Part of a small language model's weights: 17 layers.
Each number is 128 + 32 x the weight over its row's rms, rounded and kept within 0 to 255. Layers, rows and columns count from 0. Numbers have three digits each. The size before them is the row's rms in percent of the matrix's.

# layer 3 attention key, 64x96, rms 0.0967, rows 51-63, columns 0-95
091:152102120169124111117076114086186157103114137164099127097123111127135133120122132080117073127207143103093139089133030119135141141117178117092104199118067116142123173096120160147154110136150119142161104057089161161125164153110125118109117139081076128125132123118096163140184108029113127167
090:091169109109058179158175124145128152102154084125119149130194092147118145161122164108107123148098147146159162123101164096145087154131144113119125222107149090206152123134113169168116133172141136145126073085108163117182080156137142185155100167123108123064141148178117126158061111100099110159
096:027128140078081132141088123104096172109172174069137108085096158143136117131143157190156112119152150154170108117148127093130147115114104104145189108071127140132102128099144129117152104137124166124145208089117164162086095072097136103134134200084104139120117075082113127098155152173132137184
169:157130105017147093129082083083143171117172149090144162088122132121130092135126131092152121155113082104096088130125099098167107060091081129145164103141141096145152112105171116136135093103133207127141150187095082104095112176196132137151104164102129167130142092116179096132168117149154147094
088:083101101110103110200094093127123117134151047122121106146163141075112175127120119136080159109129154086122084087148186243112120146182084208172155146140134090082094073165097135125123134119109082137098123117129103136178154141123101110128157105112163119110166160112120082134146158146141128109
099:099084098095107129093075148140164112115139156044134169132071077157129109111100166188136120158115095137098158136060125107126110087114076118160118129157158107205162131109123201160197139126103150176122143155148098126130077100112123114150145131094083155071125190112170125128126143123124114068
095:097150164107163159126120088174150132165111144166097127106136115153032134158135097110146093112132083131144148068067139135140164128142104125098096077165151126144171128158062173086106139157156094175119114164177066088135141144133145037082140139143132126123115140175131159188184116096094108135
089:144179135115087070130097163118089170108148129112105154107100144137143141177117147109146135143152125135104169141105065147106111072138112108202137102100153101177201073105122105148123126129052121121081112196096150098153047099106103164099119108156123147181078135065140091141131128091079133136
101:168106128065128140124106186184143174131126103144142134154100076180100160088154142138088140137161082078073142132108128111154110118183148131106148111158101158097111082080116114124150124160163143108134186088162132073130133119108132116175176117092096053148109146162121127119078111102125117242
096:106144132148081140130133092148169225060145099097114117132161146194175118092149105195135152107140097178155169125116134097155107140161134161086106125140138150117154171121132156143099148148180113122104161100092123101132155081128173113158143217149156110101105172094072149060136139182127100144
090:198128127207153116162149087134105091141121134153129142156183131112139155194090123149105161110108153125100156137228146085101106094133147162131102098148150115114182109129104122091160103106146099077091166144162148172123083128120115129168117089163174140117078125135142056196166132129129166185
095:096081100118143172125135102129150131051093083134173117176122094190163151153120104192101156170108131160151123109142117114103158130155126139185132084078080188181126121129114144168138156104137152187150143097116142173148114179143128146101092077152133142078196107154128161136103178199111163117
090:086113128138142146103063088124147143067145141131137071130140061135117126110166116100108107130139162085128175087126153184102078174079130107159179196162149137129124119167139189127113169187115068082165178121117128115183125137072128151150159145126135186114121117174152101079136098086106117087
# layer 3 attention query, 64x96, rms 0.0946, rows 52-63, columns 0-95
087:130107157165138170095134128098161079172162113145118120146120155184136116093154111113156109153094145137074057179114064185093087125121109114142166184102115081175123110139168122087152058113155129115147143180123116103042157157108147143126081128140111125120158164094092124134192152108081186135
102:148083110109151111146170117104213148151100174108083127093139161110071129090132125103130114103099121105096127133172112127158113167147173160145061086143109193129098077140121094126125161086172145154113106126151210221143118102092122170169139128118112145112106118125196133077060129108141135139
087:164134112149106137153136093120153181142104167133106139104157158092112212140219132106203135033085122155170131100123101087110165148136143138090075107151141144117094146093121139103070087137087150123125142172099129131135126096086147122168128097161111096057159090128157098078111112176130145134
118:098127154122119085177113126113110045149161117108132174105103133106163167089109140153137120123122117134057102135133147134182079026151133177140139149115183111143150129106140106085125152126127174125111131166141085057144102119130120099151088134147178172184100114069169121162173110107138062084
088:165115166138216173164172106150140131175122088138133117192104110108113132094117139094083112087127129135093125109189123098092154111117169130154125154126113081088134077116176105123069080150108178199092064194136114192168110145099141136103112161149115116137151147084157098154163127126124076125
102:135121088128157092153141127196153097098119105140145104180155184141133109181159094079069165125166165119161185117144131165094189165119151117151082166157118145169122146177114122052141111119059079121147136130115187169111111113145131135138098165167101147098161167157152127139122090150075194140
076:146127093146124128146089127070117146098143105179130141164169098065115086089140142170090120139152159183166127117135161126145186134110212107101115192153130175084118110116121179120088113128156119095090117102121174130158096092054097104169135162077137108045125126181171128133145138129181145136
091:111170144084121171121083107115090105123105096093129103108120071108105105104139141138084120167170116142185203117148126111096166149164067143133111103111107131134135142147098153079054157151112053178139104123175091127190154141049154139087097124155152153158142140164158140179076084085128130124
095:155164137163151127128080107121117096110060157118129143135119149102083090158167144069085147114108138085106124116119163121029121144152147097157116147087097175085085081113135112095104118162132079129110144157152199185194082140133112154145160073140147108127152155160116187078095158117123168162
099:169168177118153109202054121128104125097127107105142160118139114128114088132111175102141099104102098136186158131119134124126085121211135177152093215077119163108124120169140110142164139063078188090128125101197153123151162104144144120137148109145163130130176139100122131138167125054163106127
089:154135117150090178139155113097122104167118135128134122117139119119077161114111125108140185120126086203195145176164113113131104243149152108084141086101152126130116165133077113124148130129140082119085080132179167145100123145119156133079097155123086154109126187135161082131156136208089106181
095:114132077147158155113128119172133162173219065100130117116092114103150109144155137064124136167144154168073128200091108092213138094138097186090166146107153123123103064099158142142124134139179103155101140147089168070144097098151109125115120086157149112168107132081113113097093166127130149121
# layer 3 attention value, 64x96, rms 0.0705, rows 32-53, columns 0-95
100:178193093166176160109132178141171103073105165136115162149118143066074168098194184130097194165145154096156115121124156083110072097143075116180185140106170081099092119098127137105136108114123093126151086110126104135100106129092140097139155177111122155121101142095138155157151155144172152153
106:109175125128192136169146178112083102133095138139146153189135131110057120127153163149157075168129113179138121152145119118150153089140109163062063160123126126172177089182119094117103088158115100142157118149109112209143094121163119153105133088162151148064115219104148127098135150119091128137
106:128093146161177145143135140114195162169161178088069129115126185125144188133167092140099099118142131087099104123129114148141137179103105133124093118132142179163187163168157168096100135143117132115203128189141112090086136135245117135127127132160174089094117132112131100122127108097085077117
107:120137115116157104101131101038104051130112124067090178084141152142119126080092098172102164165147100159129140151167121199116134113101183087114133138105167151105114195111108171124081103154117149099083113150088124098121104126108109156181094184193139171164146110134128141144108137091110188128
091:099131139098166179124134208138111103150057159165089151160163086131095120115116124173135129122150121120135171161077098149101118142092079155226094106110042121116125181168134102127121097156064142118158117163151111093169159138138138172116111117124167125151161122099100091134127113154054165109
104:096130117097128146108139138082159079104110130180214175143133076144103134157126140156095170141200121142148165076113130092137111120045122077129124116221145095142152169081064142131149106098131098189111149082149101162134137137133155118110043094137081129132149107129119087125113120136125157117
096:106100105142091099207121089160152105155187147122083127127137135143133101164149130112168157107154141147162086093158130103125060152146102123095161144135069144080213129139189172186120138106183124136108136088142103162158159069117114129137127119126166151134129149130102162167147103224150104182
102:224113158120085112113184044146107102125105158093103170135159139052133112092100082069143149158137142113128131115118079164107070135145115137123184132136081117099164096079122127117067167153100141150127129127122140153173119132109112192160128105146122133159163152155155190175131139180105151094
103:140115177185066144129157087121134148115134154140096128152153127128054137112103121099219140089105101117168083130166173082153097158137084130114133119131131094072149127067116193122147167118146127109107146092067104102098163107069162086185153120080119105129103146126115171158131063167123128093
090:092125078125106090088123174141151112137121155109142131080171120142154126150161185111088081155212155179161140132119109094078099158074095128114156152173081132166141153107117161124083127200101112145182156192126102159199101135124126093116113114135111109156194131153145185125136132165126113071
113:157129143175129086188097156136158149123162143118075102137135151107171121125109143180172104121161141158107131133147110177091175108165180111183141131151172134137113157132119141135153123096119081070099154085127142140065126098054106136154189201065115089163104124101118105157162111112173060167
103:161184133131100151187122097151110201113106143101114124115138153128103115197142076103092131148139153107065148111107155166089144106191100150091107160080122052096136074106140136126152119122135110139115041150107156079134144150159051119130101144173135169147101165138112127150058080118147124154
073:125102146116149122092135090187164158114059139131050136159143152119129132131128130130134092127113181113171113096087108108087104103143128126137111098146085152086182091183110173127155207128098103174180157092093146120140140082123173119104155076076159115176156117145159188183139079162101124093
101:102089197132121154188182163067093111115142147112117153123148069087122132123108120170143112117137115133148087145123135152122115156081147097089159106131135137154175121163164151159135066126164138146164200151118113080103151111118097147094104085096103170093205169081183110204106135127101181142
109:138129126129124184138121126054120130101110183176125186141128126157071171101170069142148170095187109155111153123196079133126085142111160116119135115172157150117140141092098170103109147137105123105112098101096114093081117111158130093183127081127139174140183048135158158111110169094104106056
106:083118104143115111123156156103131151122162077067088102145084081138136120108171079086100108143146149095103181087134093129173176147135147176098131071139116163143155145144119100137146143124132158100153114096093141176140163077173125110048080175161149087130106127180150049075088106108133176111
116:109069164150101164170239109100125149104114180108100103110178117111127129102129153106124118179125134097184121102120137147157148163095094148121150139097127077137197151135146207102138157160125113169154089123072132161117152069141122143122173097119151156093107152175176105163119082118073160135
111:117145133147097156091178090173159152137110168079178174118158142096130143089108184145135088093101145131146112142093161040158176154119139177121132126122114134129121130143123174103122128096115100171139154169113144132119144155161132070135191138106040075049147140092130134136160147102081082068
093:079112128133140131137112132134122200111154131104137089181113143067136101190183115086081103136147166102135095138134159127123142170118106106111123093114197147158130089177152139159133104083162128111118148119111106084174153188155066069067106188154141151088128140097149084176092100170137089179
099:158136151090142194112153192064094153164121140122074115132119139118067170100154095133125125131113140142145103208098165121111158141196096150135111135099180093126112166107125097162057131228147194097190141192147127153145147119130134138111160116125128119077093162113109145121127150144123152141
118:150156085193141160140145118096082139135162207137110142106154150073119084112211173077137138126147133113133097154131118117109194187134066092107141105138144127113145115129116143158102091106137090151109092138114147104163172186166107093149147153176148160108119127126179178184108149100095056161
115:167131142161113181109111115168087127139126169134143142137119089110205116109192101075131124096145125133118084138123132140122114144163108193131119106138132143124045084154083085070115166105112135138115103198142120142093124157086144128171143192191114107207047142090086094133137144108153126126
# layer 3 attention output (transposed), 64x96, rms 0.577, rows 32-52, columns 0-95
103:155084075115162097138132155111146096140081102128132122096185068148111143177056094128145112118121153129152119103103110184069145154079111136079141177149127113159131093123148085138178139184028099176172176160143141119176088131114123137143155117127161148134171148194107178117087132126108124109
097:179123112086129143131065115101123143097089131139092114122111113168147035174123106149127109101106133153148146162155102120169131146219139106156105145108155177088116079162102110123128143177123162122123186139109150096183137089141165101117189114097192098177093106133133196081181150112167132130
108:097173190094123173115153144157134149163149152105111099155091072112111132159102122100136167122158040143072150116153115121181106110136149149163148078124115122112146137091110121090088166093138199165117150118087111143144079131049142137087206108173152133172138128137143178080119175165092118140
119:107123103107068109118119163186159161095144158031149099081139108061113101158126133110105145175147119097176135092139123084143161148134096135113185088081190108107097127137082076149147114079123063144177119089209092127148159116094151113099126162130106129121070129106118153168117129138107113127
093:131185131080181139136134139103113138118125156143130206126132149139109130109093157156144161089090076113167085140157143115163125112153056090152171036146123183100109113152084142137152133136126195148099187107077165131103120090107150142129203082133108089109105133147098119086163124184160094115
097:126149135091061045127139146146106162127105133165113172108176133069083118111155128121173056156118167111130116106133119172088136175195092091123140151118121170128120110141103146150149159154111124140110053083125156160142185099141131156189156108115122139121089137185108174155080095078173171119
104:142122156172129152110119116158142139150070122118173105152130130154159123048093077154150120137144139161051104162140109152119087091138138174153130164100118085178152149140171054115113144110152101160099073114056101107124109123099143086140121116146143091098082163052115068096132099120097083066
098:158092148103141127091089171181132168174168148091116101134095113174110123067124133145141104128125083120124152168170178097086100123137072159112098085120137103118156132097115078137145091161070073152094115133131079155087130119083135129072090175139111087167112147107089067133101083153109043111
112:119044160169133145136148151083102111206149097161149089156127109145110127043167080096177135109129137152166090148098084160116088102090105179103171115133119123125140160127167057144123103147127141145161093151202119103132128162175108150167111159125103099066084151123181088125139142098116117112
095:142211136152101080103163178144127149072065179140092185148157150119143093093148143106192092147119116114126111121187159154121185127173121114134088090090105133151124092148072123160115150106065122111136095120112197114163165060101108137177191104128147104144138146155146099112119153100111097148
119:153120150175125157146167142172170095100063129181144143133128105118084141099104129123073169108170181162177172122138133136098098145062098144134095125158119077104117111097114150131134123143071099129174079137128109107119115109167044128119105146113097163056107139163114103132139116167051209135
113:150118102136134177107156086167132141158095119112088128109180158132160172128098099096076138153131158139146173045132111105129164129088142142170102120113092104117122186109040176125131140117055077154114200091110145186152107089123120100128128124104188058143116125090144162110114099090144100153
083:109091143133135114107120144086140135099122105192122085135142123186128129081184129119142122102158122168155097152095143148094134081100039180173060057172117165129147137103123086098082168177082145165124109169151091132141125128160072157167167108098122087103066122119130103073129119147138084130
106:108138133052138103129084131113123101143130124110205164126042119104146098134143095151149150126085048130042115096116094159148054069142138115108185189121127138114144095077164139144090099088162136113127099127131080099112094143098104152141128131159175120170111149112132145115147130136198092128
117:111096149117083091133106116152115118159121138111105059136170090102096143115132151125138103117127133032146118120106100088108124150150172157108116095147162186129144136168142084172092118091096120134150129166244111137110170139031114138107071142108146089125116170161125148132107121164138159197
105:139121166137131185140114087189104189164127127134152115156174195134105151132232168130080173084144090183130082129091146136151131156153150082149069126114134203090126171137112175079108167100087108153119145174139125104113101172136117113133154126137127158143088097120114089125148130145116178090
120:112097148134148111124096155122115118104063139149155122173113156172111121083174116140121154134179090185116155117132081154100179108165123142098112109145117156114136153099100082147065179079060115144137120146173105156150096145129102078180165193118103099157097142122174096092128131158111016117
111:138121182154140068140148184075120125109141096155110115159096136166133073167173104101157125095100164125138147086137166197118084113168124108139090172120105118126166156167119172162090114148141137104141106122155194175176074118075109166157161117087119169095139131192198141099114148137110115188
090:111145092160141170122130068172160132191113130144135104139125151133148141104143146126142173111094097138082134089050189147076123083132183125136144204137111116138180139098119176119124176075091108171153097100108144151167101143108093122166149060153177115136142127148138176079169150084192119141
105:145110051047165142128126136163121156149187126095143102108090127137110097134133137102139116119122164130171124171136134108208119150125189161028178122126095231067140079156165139098132142104141141111155152114108121101138103150126120079106173164117118117141141115155130122107139196143130104156
122:145118140173161119142154113186139105207110155090118110145054122141086149109074097135161087149100100123112147112100131141080114118129151114102107109090106130139135141143114063130120134106092075144142097106103164161171158096072170137154132058139224114173158133144148172061139159152121109189